config.yaml
n_head: 6
positions: "learned"
qk_norm: true
attn_scale: 0.102
extras: ["capped logits"]
init_std_qkv: 0.0229
init_std_down: 0.00244
decay_shape: "linear"
Each number is 500 + 25 x the weight over the matrix's rms, rounded and kept within 0 to 999. Layers, rows and columns count from 0. Numbers have three digits each.

# layer 2 attention output, 576x576, rms 0.0233, rows 0-281, columns 144-191
472535462525455489491512484487466538476527496493490510510497497493465503497497504491515490451503532539492469502518522506482477529454532461469535
554469529477501506544503495516540544492509518452515495482507479494544515498538515495488498518482507490487499533494442479510543509501472547534507
547462551506528496479496502519549577462547498439471526486552515507546512512527556470535476510491511449492473525498483497494502539487464510497519
509531498483524514532485496459459516502496520516479542507513478486493477571485499542486519489469498510503502509470447476536535476513491518538535
486487485473494496509481460493500510527513472517464476515533459479521461528507496472532552491510466518481483513493492515507458496490500497487518
438518460518511504475472514489468482490511521503501532511476513493455534489500483513509490469509515530509470517528547515506476529463508479506518
471490495522531517497509489499500492526487491499537501541514491485543536542519523527505509512529483525484486518503481549518482517516483516525507
529472545510525507514499508493500532479484514469505489524509506519515512524505499489514526500476459500517512486510447512481548535487452542531488
508522500497481451515551462518501522499504506496492450486493525534488473466531495479519491492472510502456526492503509492455455524523517499459479
515498496479508488501510524495493514505505527495499501481511504502489503511506519512525497500474493499496522506516496500510512493498507518486512
534435525488499499508484505521541515523485490502463488470545491505549464518492521504491496517496493459483496498511497473528470476489479497474494
508440522444502490533474468524509523529472498505504468497566500516572451497501474464539553513463487488458506512468488488486489507522458529492463
488510482493504491472489493482497483486561509482456529482472496470418537471536490482518479473528512510501480525503568523484491514470520500493531
500532508518502519505510520508471496485472537523527485498482522502494480524491461496493478506485497542510521501511510458535501500491500496502522
492493481515470494514485497479498494495502517504505485504526497503494515489510477512517516470492506542487511495525492485471511528487512547479468
475494483537513504504499570488451503454466499524531494522452550506451513516480520499512525529522425487591504442505507523534533479488466447550505
488525466549492458501561507493517515517494513504526467485489527509545513487541551477531463480549559521456488501540538528440456562499501490448482
486510483509507516484502513540496524473542485495493530468476532485459501472503497504491477526497520469525511537477534475526476498506507459487527
488496479475524514474494497521482509505465471512496530503526533488510474523454526498475480495465500495487495505486492495519475484516515486518503
489546472515513488517559499500466483505492517517547465515475517510521489527489485526499496521492523525505533508517513485504471502500498470467502
505541488494486482499499492533481513489460496510530500467491523518493479499482518477490478536493500532479508526483544486519477487528507479521499
523480500521484512497502516548501521481530497518512497451488496498484527475500486484442452491480524509525526535529515444502494535496527505465470
488507506491518531479470504502504483521519492534480538511483501455504494521474487522490509509521507490513474505482517518526498499503510495521523
502488471514483475517501497485523497531512549536484495480490479507512499492477497530529546487527514528481486501556532519479470521464514527448493
509554473466500505507520470500532497544487514492526495541492495504536499480505506496472493506538560520442498523472472521485491530525546531495510
452472449461507564509461511467454470573505484563499496535507435435498502557460460570494543472490464514500493526535493523511487456475490517469513
500513492497503502522541492522495499529517483505524483499464518510514504504508483521472479522484547508518540542487494474500501510528480466464492
467481475512548513480512539522493501509527520513499526473503534466521523503495566532509439553517513472490486537540533467519471540490492481481517
468457478499471515480496499481523487536538508497477520471471478504521502518462527580496523530510508411503482512494538513544461444496453450456529
462526458525475508500509525501484490513504505536501486488448502487474539506475514521505504498519466494531492501539540527518484496501494468494507
495464509483539531525469490518494496525519479497479536541524474492498496552502491538470550525493500453532475557467475521533515466524457489512557
523464528497523513488494494490531448543546492502454489490492468477498523520518486514499513529521490490508488530545523493495504477499482535453506
475501508478510489509496525507486514490492523500520506472490524529479495463476503494522518540502502477515487519489543512519489497504480483531519
492508497502495480506530525460505463510469495499523486488495523537537478486516509528475444463478575513483532497495468461487493480503507516465446
509490501499509470523520477522498529504480478502503474477525491511502495510525508489511517509505503535481499524516501499489479518508495514483505
484470501483487522520453487482490501526497496502477507552536449490509510531486489512504537471499477505494475507534488539492506488495490545497510
528507524521479494504486483476512483490500497503489479530516465493489503519512484501503514472527496528509488462506464494466519520479516524493487
513507536487546528500532490542524511526506477488518488561504532505495507475510514510472491532489473468520526456521488536485537499526521490495489
434570480516492456474557498501511464486488491483506514460472573535508489410508521464506433505518537474505512487459542476483474546530514431492476
559505501449516489467508572530470518476435498472571498440478559526489519508485515469487464548448473450498539526430513493551521436561499468566512
503499477504560488476525526545480516494544515518519526490486547508491509505513501522480463541492564511512512564506539475509448502477501466444530
483499505519463463547533431435489491488487523493486478528492473542529474508517500512564577474526506548462480475516494513426507512467482543506527
519488497510500521528500447556529518551517480495496479516524458482504529530489509526486523516475429514501534496567499547493495497506507529481494
498490486534471504490500500498497487505477547501542481491477476491514504527492488544507539537528443546509509483525519515511490501478482501513505
456479488507502509488490520463451478505471491522504509543482524513509542542463508543525520498470474505530488465519531552489512500510470519537489
527488523487511501524503448529537495509526508448457486515546449487503477482543472482502533501532491532473499525490463497471514522510506551483513
472523499468509513516498544476471473495456510510546501502500532495479533490495447491500500500501472512517521473467491496504559508522490522553485
497532503473466470507506498469494539480485547484526484491498554528527469484508495458569536493516525535466488503468513497461505538476494515516512
521501560457502522523506447601504508522489510487557452515545487481495509476514462478508517572536460544460504525505560507483483557531487526513502
513501505518482512488464523499468518455511523507486498480482506505396510491479502515508516492484447509548509464535540496503531473459501477507504
481538480476503493503490489520479482500456491476524484497504484470497514529513530475493506523529475551448491518483503516527480491530527486559517
491476476501538494481495536489500528484468444472477509480479530513502524507509571482488449483476488464534502502480465521517492494524514495538490
457510499501508487508496494515486465478498516513481501501483510494440513458495492490518538541530448531514509467491534508488524527520499522540492
503474506488493496509490490487533527483497499481480498516544494510510458453531531448508486457510546506488467494481449484473511528475532547491490
459519506559486471488524509514499546459511423477480505508456547549458471455495571498486479507490497424563488438473505528517504485499520400521509
501452528493515475487534470518560470540481460497479478505523507517565520473507504497477460507473503492462531473530502521458468519529504545485446
461470525480469509512458476478497497495503522491481506516506479501496479491505480516536560520500477461511480490468491478511528483484449493511507
573441532453534480516443472471524517487460489491435508520540440502506450530518493458500585497494426486505477460470422539497525438496504570578535
479551500471467486497526479472486473502473478480522476515484464511509477492531493462490474466519518519472516503471480492495504457523538487489486
494539505515478485485554517507508499474503483464520494482453539532486526419530522463481446504530532456522504480455521491510525502529529461514480
528526518491502504522498513530471503485482504507512474493477527518459477479495446469470522511470500537522535493456495454500546494525504491501485
511529491470494508522500497514497534494507504481535517463527483487561505512517488472487479508514564501437474581437486445543495483534489511503517
471476490490470533470536500501454503510485436471538512511484496504552531544489523540487474509460476449499497498487528530553454433505469436507530
513493512510486492517508495495499483503523487491470482473472474482482496503487502515470502522507509486486504525505519482520497481516491472486515
567475504473476506435443541484485502467478509508466537429547499474473511512450529452500444458452440479472490472508530475512508468480529486534481
520492492547515478514520511469520529501530518468488508480505502490531527526514545506522475459511543489474461528520501535479521549484471504496519
530542536513484505492502482526509481490499529531508492472463502490471493499498453495481480506501484540483530462508521466492509517491523500497484
493451482492540522484498527506487465547502496534511509500512475492520555546470479536486498502485491492501516519540511492513482462498477510473481
549486510463500506524477511510494525509489510507514497502539469498526471543479457495482516482460516533485523517497447443512498478493501524483496
517479518481526551499501540471483481511507469516514503525499468470503523533478466534454498486460511487541532528513466471516531448495488541494500
526502514493495505521518506515485520474485507483515488524503493509499497516500486479468496500466520485494506499489477492530534478506504508505513
462518471511464512485494453480491529482540510524468510505508484471490471502494500483573523467524484514467456476512560537469485530437510493502524
522494507473532478481525464550521473502438459515493496512507506509506453477489492492476493561476437498488519446480515512526480458532508476517489
457496495528476488520469509493485494435521537470495524466472511500468561475504462476552539528544462500541468508448525501510525548513452510569506
491512484477491518505454525503467479473494501501534525470472503496477521493452462483468474500504506501502473528470535477540500491506495484533518
546487530558480467552472444490504542476540503487460478531539482511491501515536472480513555435458522551493494480499423509429562544481498572496482
539467499478526501543499514518497539520460479517526468522509484519541474542485531515461540524485497501518518504501422481525490479512499516515501
498507500513496511474501521531486505456470509480512509477505535514496502477471516474493474543501505448527502491458526465530519487503482427529496
521494481499422517500430524469476529496539548499468508445488453488452516511475493516515546432489484517489479502532518491504513477447496498474525
482546510483501505506502518543469497500513476492523496512505527489445509482515501485488464496513502545480521512491525516491508553529528495485501
482488475471489484536463510489487461509479533519492507462495470489500505520469483498500539529508491529474488563488513470533477468515478519523534
441521475475524525450487527466486469477506471509476582490491539475471516489475530510512442506505512432494460498438529526534503479505504478538516
474500472514466503505469448483532495535482478515482505506495472493527499524499537499524514494548461503471456482519541571498472530503493506513507
546465532537509528517456490503513540475521483450463507522515460474477534533524504509501529481482445481521486512500454519499544503481459536521515
490498482513474499524496481472516516517537456452486512515500458510520518513515513531484514483495529434510486538467459514530487442505460480488517
497557503567492502490544513536518508491564508529465503472440544485455478434524528495487419517527556468530502508501560455499491547518538430429503
442467498458539520497453496454535478518466482466502538533554504499562536528489498517544518512515492474477453530453492557508507498506434548558519
493462495500433490546466459482518478508517489495465479475512422513519488487484491497496535474503493502473477522506489465493474480491468512467501
533484497472539523508485510522505516528483516535503526491503494486515462504482476519497519532508497505499497503503491498517503495493508525512519
519478500477484494489507502522528537486484495466495492459505516488533524486506506451515492522510500468487484500456510489516487514526494481522478
560491517461508470541521476543512512534495506493502457472509481510527445489540469453487543508484520516453529554486489466490458486518509508440506
500514514470488514481491493483495491510469506503502505518480482499497445504477499500486522522518507490522489491479519486536484440485519469506529
493500501501555503528501512531489513487513527495501498535511512483499472515539507490490515533553515525499475520485480489531486516488511500501534
505443494495522509499524528508513520524496467512526478515553478505544537503499498524477493468477520504532527498544436506482496508501525570469465
494514529480484501506471468506486501496461518510515500498511471496482477498490471479500539504512481541479484496499522500515494474494512510528516
543518514518516524494533555563482519516528499524536475525473552478444536494509487521486477549459469503545565500563519519509540511534545525488486
484486491474532500509486488509530495503504493508509511508507509500514492465495514502493519530542521511504480506479486487495474530513504511519508
488475521474520488516489500503490513500499494488493498497534493512508494494520488473522511491491497511493490522480487490481503520515483525506495
490541504507517530452486507538489457484494486508522540479486519471463550508481495473471449521498478494497524498463550504522524482547513479536494
510495543497494517512481510502481537491489478479512493510537481524543465532485513501476497501472517463500506524456443439564489442512464472489490
495461522488481503490486459483537481514460479482490514531524479499565491506472535512493522521514474450512478470477479548519483482504485481518500
477513515516504495467514455453532461524528475479480501549510502500516500493537488504531488471527507489490500487496500548442504521509497527486501
505468491462482442528509476443522511497503510490449500482513481531524419488512552487538544501534542471474489522467463478467487458485492490487514
507504495505510483476536518512473535476496466468521495467465524517507533510513527493477457501474512465499507510480508501517482482529502464523498
495474493508512518510476491467491489499497486520490517512525479491536487550485456528517534470484518511508492513507467461499509479487481536514487
510493511495461486507510477500527522512484531485509493494529509511543510500495499498526491489480497503473501495525493509479491535502498541504472
524496521492495460541513475518509505484480521482472467433510501529478470444534481468501535514505509538472521503482515433475488511524501511477481
537466510509519486525466526529475502474461537469532513487531509515501558554485505497496503517464476545463495519520494502503540528522456556525507
492540528473513491497532522501484476490503506505524483512497517489487476470534495482499474509529544529473522510479507465485497510514516511478499
530446463518418437519466490466539538497517567518463491464528488527531504465474530475552554472477496520477476479560523552422474538458486545492478
511474516502492472509534484550478513486450489453555492527506553541513526484490537497487455548465492482496500501484545552477502530539478473536489
550509529524517500489468505506479488482477533502530484560503511495462509543509457485497524481482455557501514443528496538466558529479508547524484
518521513514474506499550503515507538509549487497538472498494514495495539488530505526504461483492545496480526509538503534464509542511513520456492
504470515469487504535484511453486527477472438479488500535504509518521457504493531492513515504460467440550503483455428515524522437529479487553485
505492482535467480506522497526514493504447493499521477457452510513533514474452521498499486540490465472466499483514567512502486497513463457508473
465501510484509532511460524468502505505536503514472519550539485461488528494504509480526491450515510498502465498485481545464540546474510547507518
499484526478555492485531532537506484512475469486553501504509540506523527487490481497477450560476519468520535533473489487530505484552481499512468
472511499499505495521524548522442515491463493488584476516459563518508526520471497533521526567480446472550514511472510513540503474551445461535492
503472464518499518512498511482477500508500489524517506508478486483510518530464494554488528476499480479530499494536495530503507476488486499504500
510438503513484512498478534481517503460517506461509516490493519509507544485488489525504489523487507448529483516484508476518522474492447507519504
475515515510505503514489464516503470513510527505487493502476482504485520484512430484529535503530481528505498500506536512492490532495500504490494
426530457541438507471479520467486489483555477521490527485446500493451546470466505523490483471509519455572482503505520508525475467469511449484517
455461487474546537485499516484480471497511448521475540523492490481497521515451511536462492513482499462534491538477480510554472440527500505517515
500516505501478499504498484510502511474464498485508498522501531525499459462501524482491501507514504494516489453461503495517513497497508481527501
492512493485515509511507506519444503515461493514553500517484507498495530524469474519472511535486477521497526493476506500527509476536495489530502
545513539506474490512497492527491515473499486483510469471473491518442495485505483473468476463490521514512498519509554479487528482480516464479505
493533505518509506476553504519496484485499483509525504496466537493472537462492468499488468523483490478526550477480517491506517506542546496502476
460483447546467509486501464531528489511541500511492514458490459482518528491493493551517509494565505510465465508543541503512424535456510481464497
546531506479577516485483531535502488481437492468512521528545541497496488530479522463472455534461461489506505492454465493546538480524492491554518
501556518506461431539572418516497507512468442506489452510470474565502414459538464475476528470502530527478550477497484484491436454524545449451493
487527492529434477510482490486518513493534545494491493480492498521474473477506516488541516476525498510519482469503515519495498522482494479483506
508546508525490506488476478508474507463512437483497555523502492528494532494480489489468447450450555487502494491462477508489508520490526466494495
519493559500514503512486469519526489471480495465515501543515500494492497458525478474477478546520470496519491503462473510541532490523492513553505
490497502491482499534498456492528534479504536493472511488521490500521459496500473472562548508497497490479470508470477491507517519496498534521531
504458510503477518501456494504563532445576516458436546437490495522487468445508531496528529514548513425559464520458496484535509518461465467519543
513485507531472506496523506517507521524505463496501457509497488506520497498504517512472495482492521490517529508514464483485489479497512471455469
488462485512483512513462501439466510457477474505468511547505486520491481549456498523509537465459462471554485468503458502521497439470472485521489
515483574511539473482564475557542530439463423402514496515505557561510512397573545429451393514480526438493510472421474518490530537565543499545450
514452518503538541473466516494534488523518513494472518513512479501534492527488518516472495485514533454519481524526473489529509481466485509480511
496564513497507472508547502486450493482488516503517498506472550521473498501496479480524484503468531526491527495471513476472558518538501492520509
465530472533526463456546486477543492524477489528459494503472546534545422459517549492486472484532546514505506454530486496463437522466552466449475
488530504518522501481502501485491515467554477496460506510485521508454486484538486460528488451499518507538498484503486488479521518470532491491511
472518494489454486494513524483506501492474496497523486441498518495557535480489475458557493515496507489478511508466515486478496520526467499525482
491560521505478476510525475478480528491511525506479455503488530502469448482520488454557535494500480534487506457504528509455530548484510508503496
514474496486507504498496527499501523533512497522507488519517480464516492507515507498498510464505520524495502503533464501483494521471530536473484
507502496510492469541515477472479490520473520508498489521504492524505486510503485517514550494468478543463515516525513507463527514529467541491495
483538526542526471442539488509534501493557455456493511525494547475458577427549520484494396459474512510502537472549540591415563588512587560494456
515482512472486549490446528513524506503510527490499519496515483479499516498499504512500494516512490452509472519498530505536539479492480499504517
461488464502451503500469539460501507485486494538497509484489495518517494485445503516500509505495503457530486465491489471543468432479473470503504
483491488508519481503496514488500483512493522485509493486517497478498519501525465494544509490512485525493496495504501508487515508501494526499486
512477489455507545495489548468477515524514514545522488488504497475521469523487464512522518488487548502504501539482477424516509459472481520470523
481504502474551501479548456476523480523457449500494510558535514516567476498505503517494494506487506484481517469497454529478472505532513530510481
504491481498498496511543512531512495534495480529524493497502498500551480503502515493492472524492529481500515506508477457517488497509494482474501
524559519534527477480567509549490530505508473515536474537468566514473521474540463476466435485467545538528559446527504508480509535520571505484462
495507508492480507553465464520505484518478523520489483530501467499483469495477506494512559525529447526495483504493518530513510483499491489524530
457502493505498489492492503483485503470484517488515506497505514525472509484504509479523496481528490520508470476491521495482496541474484478530492
504533504514461500497498520460477497482495539504508505479494512516479488490492457502520483454467527526503527480489491475476531506492500527491484
498474462514534489454512507489510558484532470483474522494507516492492490509519580487506479469533534504524455518524487526490432515440543494508541
480523515523513508518533486495500480530473494533541474567504495502532512530508499519492511503509480535488530460505464531474513541513510528514461
519512450497509509483500524480475482492500533534484526450491503473505496534480491503522498479493492510469514485506521476499478492472491507505509
466508495503486513482490537470472485489509503517519502481489510494475563506482495499532490459497480507507487480528524531475516525493484519535488
501475513507515502509499507504510496475499462485493512479498513492518508488515489491500468504476500474535503505460461484525521513521490503515490
466473465503497541496465501468517463574464507584491485554563436442566497553459494537495515469514459551449491475575475527480466517467487574465487
536514514442544533473483495520520506518478490522476501516514471481518435512515487485459476483502518501493502516489455485536477452482547513493518
515487473534473517507500518489492523509563512524486483487486462478491525541512513529481538463510530534500505522556474466469493520467513508432495
485493475511499500488491484513520508504530486505483511469523485487483514481490517509507461475505510504481485531565525526502444511467536506456508
475493498508451515511470462518501523511505497518470502492501468490522477521477512506491548506505487479490471515501531510530474491508481466509501
491506466505499494495505505461490505495531501531479522481484481501498494517475491510515509475493517478510507496505486490505472480476501491479505
498482467548518514474491591473456475470497494533519515468421514470449555498460484508478491506507458511582529492535498500506539474492507525538488
504518506545516481512517507525492505464501537504511481487479507500456494476531478473503515506566483542498505486502506453508480531479493489506507
454536488498487516488484485528499509480518482512487532475469503481476475488488487493501485518514508487524481526471537498566455494503508459502537
477497487479496506480507514490468494501491463492547502515497504502509542497472469514494500496479519496516523498475474486508505468511491502527490
466499479483539513472491496508533494548485478499447524520513516485510504505496569483500463517506479453457455522511552547505500521521505488507521
510460513485524479503521513489525523487504498483475490460527499522523479471537512462496509475516530505488513500486456492482504525487512551503481
510477493491462490499497542460501480515479491506496498469470496507495490515483545534480496497492524466522508531486503477506508431510494467483510
516483490498503505491474530450496487502516441499480504519505474493494499516485545492473492470488504467561508483488434513479510458501520515518484
472502469512517517424524514491524489519537467519466519497479520482511493485496565538490456517527527443513491508519540509522436479482519458448530
509498518500520501490515475513483524479467436507504510533487521514481467499484504480493508499457448494550514456470467542526491475519531477553495
501554491555435468538570475508483492482522461492522460473422490515489519479534456485474497505483542526526557501485488463484508501553512492485454
542519498506583524502493569494451532465429516493535517532515557475476534565502507455490460468442456520513506478479438502511573499516528562583503
499461530533485491552502466510529495523519502513493453540454491532502465484506477545491569543503480498560517474532494509496519510512462493469489
472498470543496488526527501533486495525482499536533454532428472529541497509502465525452548529518520500560560488486462463537457460490504443486478
456478489494541510478501474461509480555556472524463509527518482468523528540505518544522485481492524501485487536539501531471470508499494537461503
485505506494500503521479483461476451489489555480510521509493460486490551531490412525501529494485489538473491521491512468528547482505450537507534
477494491495476513487494495463496534472495493470505516499539479491539529515505489490538514442513496504488480483488456516481522531464498541546491
466514476533448521496476488489512460514562541540473514488455502467440530485478494540533516516526467513524485488533582532494513508483471501471522
516497461466472494516509516520461519517464518510525490454489498502532487545467509515511505536486495505459504533502547483536430458507471454495510
498545491486494470537499459493485467511505543525479479468528484511490482509521451503527537497483505579431544526516505471440491532520502559471474
513488531530532486476533552520475505492474495460540508519519585515486543498536542478492450511456484479526527462496514552468558534542497515545441
470518489496461517522493492448486511499512499495497487534481479494502487482505461508510537469511502508524502485491485503479530488489494505494500
490519506545487469488557497526508503456500497463510490487475546537491512447517516479500454497480495476516540437498497508492510520518513461507455
509522519507477496511501491477521550443546515485445502490490520502475470480541487464533513459489503477531479471470460507491563520477528526522531
472498462487475496495506501490504479530518494527515505471495488480515514489485497516501499526516515491511504533496530518519447480526495499478517
494488524491502523498507537493538504482512510446532517493518509505543525474539511493508452508547553475488475526467469472512533529497486510522497
499532516515496508484510505489493492517508484507489491525502528469468531509493527488538464488487452490495516455520550563466533513514505495514468
521490505478485503492492510483482491479497512499501515458504506515498490486489451498491519496462517491523526501470486467495517468497487502518501
426555480457444515510482480455525476525457555504510488551560483498529454464522534474548532480589492561443450484494488516468494546474507509497495
466492515513520512491496491488516478508510534515477500533506465483477510503499503522527521470536479541513506475557503529482535530452506527492481
497481488485497493489484486498497502510519467517486511503516475502492495490484505512482493482493507508498478508531512498505460478463521500470520
509504477500539524457481556467459481473466466517489531511473527469465498540481560483470439489474465477536500473492483519523534444508524503565506
489544522513565479516596494597541530518513522473567465510479583506505526429565505482515450608548516513485531523504524507486535607559521521491461
489530497494540500531574517558478473554479479489567448556444522511502509497517488551464517589528483472535534519484519520543486459560472424475533
517490493518460483487511472530521515489552474515462492455487496480487500462521500453510495465503488503502502489540528517481464524480545499470488
533500519509524493495482522506475505468497513501479509492525533521465494520493493475493499485445476534509516478511481466487523518502506521525471
455532499485482478533529470499510446536492463511498478502459469502488504463513501492474485510544519503467515516491526510488472492558523486473482
490530533443506507517540509486465466501469464487555477557482515525538465496499454509453481506477566478506539502433443427530533463544494462502465
478528454517448512468499527522451481467510500512543542444427533507473537484442463530469456523460521470518515524479585474543448473507499407488503
535486541491504470528501458509530508494465488457472452537541498521518423493549541470507556527530475509502483464468437485496508480514494490508521
492475507479486509490473483484542507506562481485438529474521481486489491465524522501507505486531511466500474520500513527483470504501503510460519
536518487521536453481519531535482546454465504465528511491506560533475532479519537451473438490457509495495510479485499506474515528516537497535484
506507509471496487502492495460523516508498511517493484533507487510489481490536506468497520460525515512501488468503448523478521507484537528495508
513501488497509523504500509514524520524486487535512491504525464468519525517494506499482478487524490512482495495541491484501487503477537528489507
485429482525499512532487487434541510531547512537419490517506449480513471502487551551532551454525485472535457483567466553470522495450467548469503
500524494504499509515471503529500490496464521505512502515493506480490519507493482486516515523530473521487475494490530511520511508492469487521533
536514509515493488478524501509470518475497456468537502509509511499502532515510484501454445487443526509495552519491491474504516493541531514512484
506472491503497515523465506516478550499465471511525500544553493490528478512482531527480530497474484534511487499505432506516477496480513524507498
460476532452541550515461443476482483533498467547483497579557436458528451560493470533499549486492470536487476509517479505517457476471492512487503
533506502498480470533512489461470520513453504491529460504509457513549485564506486504500520449477503552452513507524455473489512489482494521484484
525484518530484529541466506469507516486517480501468474531477443487490515526504497500472560468517486506547477500538459476502548469488502538506525
545468504495538511511492546495499494499487473505510490498493484499486499492477486490470497500484499485541527489513462483496522459492494517505481
489499483549459492505514526516487535474517497517501484480481503516467510462495518477493469457498499488557515451519501484494524530475522451480470
541427552495539534538494448552563496567501504511472451535522436478537478514535476511468565535539432488506509511554484501529476480490460503453515
490456514485540550478451509489505497519479482549499527535546506458508499515492509525495487516510465502514460493532511544512504496480500540513500
521536521483540501483506442490481482496492454472497539516527481514534521545527448456465443439446554528438498542465462463492513511526549541497470
571472500576549506492508578561486569437510548469529549456463591522502526555468549532500470578475518437556494521527523499568506520473454439540546
538502520491473490510507517558489526480502476505510484475481519515457494465485505493461465510456507494530534487495506483503529495528549469498469
516508493478509513495485461534537517501516518473461523465527507493501508472512506482507503521488480497462480510474499511492507529527507536525510
491495513534507480513494539540527491463487537491515513473483565530476514454483536494488464572537513464517480508477553467532502522498459449511510
526507499481465489524488478520503557499544548517505484467519501496502467502518474485534552523528525542489488530511510461491467549469489505485523
491497518520484492537516470521526529510541523492530472509505465510532504474527481516524524524537535531477506511533482498482489533485493543463500
515479521499469501513494472476544502514523463486474495509507464507526506488500486518492510453485513460493524507490463516484516480510498518478482
549437537533557507507464498526563538482514532466446520481537487494507494511511517462521532522530451462520487500524461504524534521469460519517500
512498501500466504518493508507492533479521521504531494474502519502479498479470465504532517503475509491510504487480501494484508514492480497506495
517516526487471483522451488504503461484511552506486480477485466511453489484489437480500535529504473516504498517493523449508510474508468499484531
460505501477447490487472507461468517491484519531497494497503475480494457484472482472526523482509500516503475486463501492507501480479507486529512
529511510534497469517562481533507497489494485478518484443443518539520522501512500504468472539483510475496545523490517474528482482569478463495497
523464513500521488488501477510488506477490495502483511514524509534494462484501495489498516494472512509486508480508496477478494490482520505496501
486495485485430499471461515464477461490484499513478514463491507514479501486443499495508488474425486445525524471467523504518520445516492460518477
490511525504500503484457494488488499492501545519491526496500505511490472527492491497513490477492495516493498490500526486497488507478499473498490
483499491530473499514503517455495493506509506495525504518498497524526528502487516528508491481494539459515496524496498501477533486502475483493464
483512504509469465530525480477524481519534516509491477500484506504482492455516486512530528488524529521514494505523510552463505555512518524479487
498484500485514453513532446484524490516447503492484469497517507544509463468510524491504540509505465507478524445511487546450495521529501531520471
488502479486486493508497483473499466521457511516506476483502483513522479514492509500527523503513485518476495495507480485492489471501492512514501
471547534474511507520504475529494452510497493484529489545499498507467510456528451506470469507497515540495529508477501492490518549529518500483491
483518514486537501504504474499509485523475491491491491534515496502525482517518512486519521501521493501489492506480474502493492499489500486500513
488485525515506485518527442506520469528504446513488490559486459516548475510510524523471500505500536482478502518501494517492469499518500479454495
498550498489472463517497480485486455519517531502490486487485465513459523476508437509491505480461522545479527506527528528473532509519504553488496
497480483486481515523497525496488508475508541550512487460465491484470485482481475529517539518526467523537516482530490463510513497479502528515486
531523521495493490548487473529470526483511518488494487510510476520447473514498471495463521510443503516480516523482500455514517485513484471494505
492571472446550536452535542503490477551485485543535507547475526470494474519491539513455457519518524498515518506489495525552496461514562481485528
472513495472487493486482511455503490497479488486507522508567514508529502499501508497528476448473538520440487473457469508442517542506500536509461
507501512492500482506469491502490530507556571498459509475543484502481491552508524505564534494508515516432458544546558506462460544447466508468542
513469505468520508501501514492503517494499505501497514505521502495498474515494524522498505513490509484485493498483482490507499480491482497495531
477516522504543523481469460507526436546462491523483492582490472457497460530499524488477519521582452512523452463500523555539509486499517474517524
476524508497478499470529504525545509510527498491525488498498549517492492438536519499479471515524523482522521487497512517498479510518535498467488
464500486497509525434428535430492503494537467495443549531533497445448520520484540487522489451470442482538454480505487577500518481486531533559502
473521510500455467503515462470530500469513501462464507475492490539501492430533520468518506492544526468503481477453503515482506515517502484508498
465529542508519506496473529454486460480510492507480517538487496495464516491484484469511481466496483505534483484478493504499562498492492502542498
467538492490480528503506519490460498499500460475538483558471509479472538517515509503496502483476459491540519476472470539516528466529511480536514
510435487526538543504479502499571535542589464485462557526528475479557519545501549571500484499491557394515455557507441528533500474490459503450544
522481493508516523537468531452507504495525546508466502507525477462510500555497509509553539464495488503490470495517442463491570512460459539519498
523472494465500493497486540487507535510485492519506503494522512504518492483495524469495496447482537493514499484526446513471523504485544533507487
532513506491485507464511525498518510485485501479499512461508519506512498471503499455502468462472510475501521471507488504473547509501527532522474
543466523541498474502503491542545543476541530413509502442521516518548577497559511471545506512520514506464456550530530505463508594480453529499526
497500500519531482496503509469508471529533472515450484532493501477473502510536535504511492483521480518498491501530491541470504487508522512479492
543506487488505446487522488557514498492462483483483503442499528548507444450499501462471460536463544484482525503468520482514461478531538468493495
473482483519472482514516455506510541506516484510477498488511505512508466479492479516538526465453486490492510441506494546457499528483513514485466
510509532524483479490501518596490521453470541489533494417458558540420509440476480475488483570491460481530548477493581475541491512509479423509491
495497498519481504497492467496504443528500518500516507499499441500506532519468486533480511497505513509477520531531523503507470480495491504471491
501535508535504483506552478502497487513523498509523495493505514497524514512511468516492473491488542526483532502518487478475510533531513533482458
477541518501491502507494487500471491475502531465503502537498509512465494489510469502507490521492518504499499516462514467516535494502488477501524
464524507507431501530499479541480485498503500512538481520432493516458507448469466525487512562517491473542498498478569518526527491526493410494514
473508518502492489535499476489499515504522525491494505506532495501519487509515540505519493501511520502454464523489512489490512529512479507494490
490505485496490505490538503509487517514494508523513482497509484508505454488497495539489530484500527526512530483534497486502453472458529483460492
481489497501462519508455474511504471499532566495482520481526453484492489512496440493512529484516515538466479540490532451493497531455485521481523
500518523548531513502507511566491477478496519504526483515439513514452549482492442522501509563515410506549546443510550515514549536511474482524472
495502520513538514493506524474498467530504514514505497538510490485508503553483537545490492526497519480512515529523497488510518480517474514488493
517493475528476498511491502521447510446553530503490505452478488494488512521480454510518498477489548549483486571544566422486431506437469479446542
516511497525482489499504509522520465504528549550471493457465498477463490468506487497523512522562494538502492508528575467493497515464501495467505
484485464482508531495474499520534487511523558548452518469494480470499472483490522522516540540579490493500469482539512478526463504452504487491534
459525511532495503516498500473515476493527537506510498527499512512496531488513501512521490462532531544510492488509487521455536572482489526502477
524507507488498519511505493507490492512511521507491495515493470496485475520483508535467510498482511517486506509519487470514526489477503484473525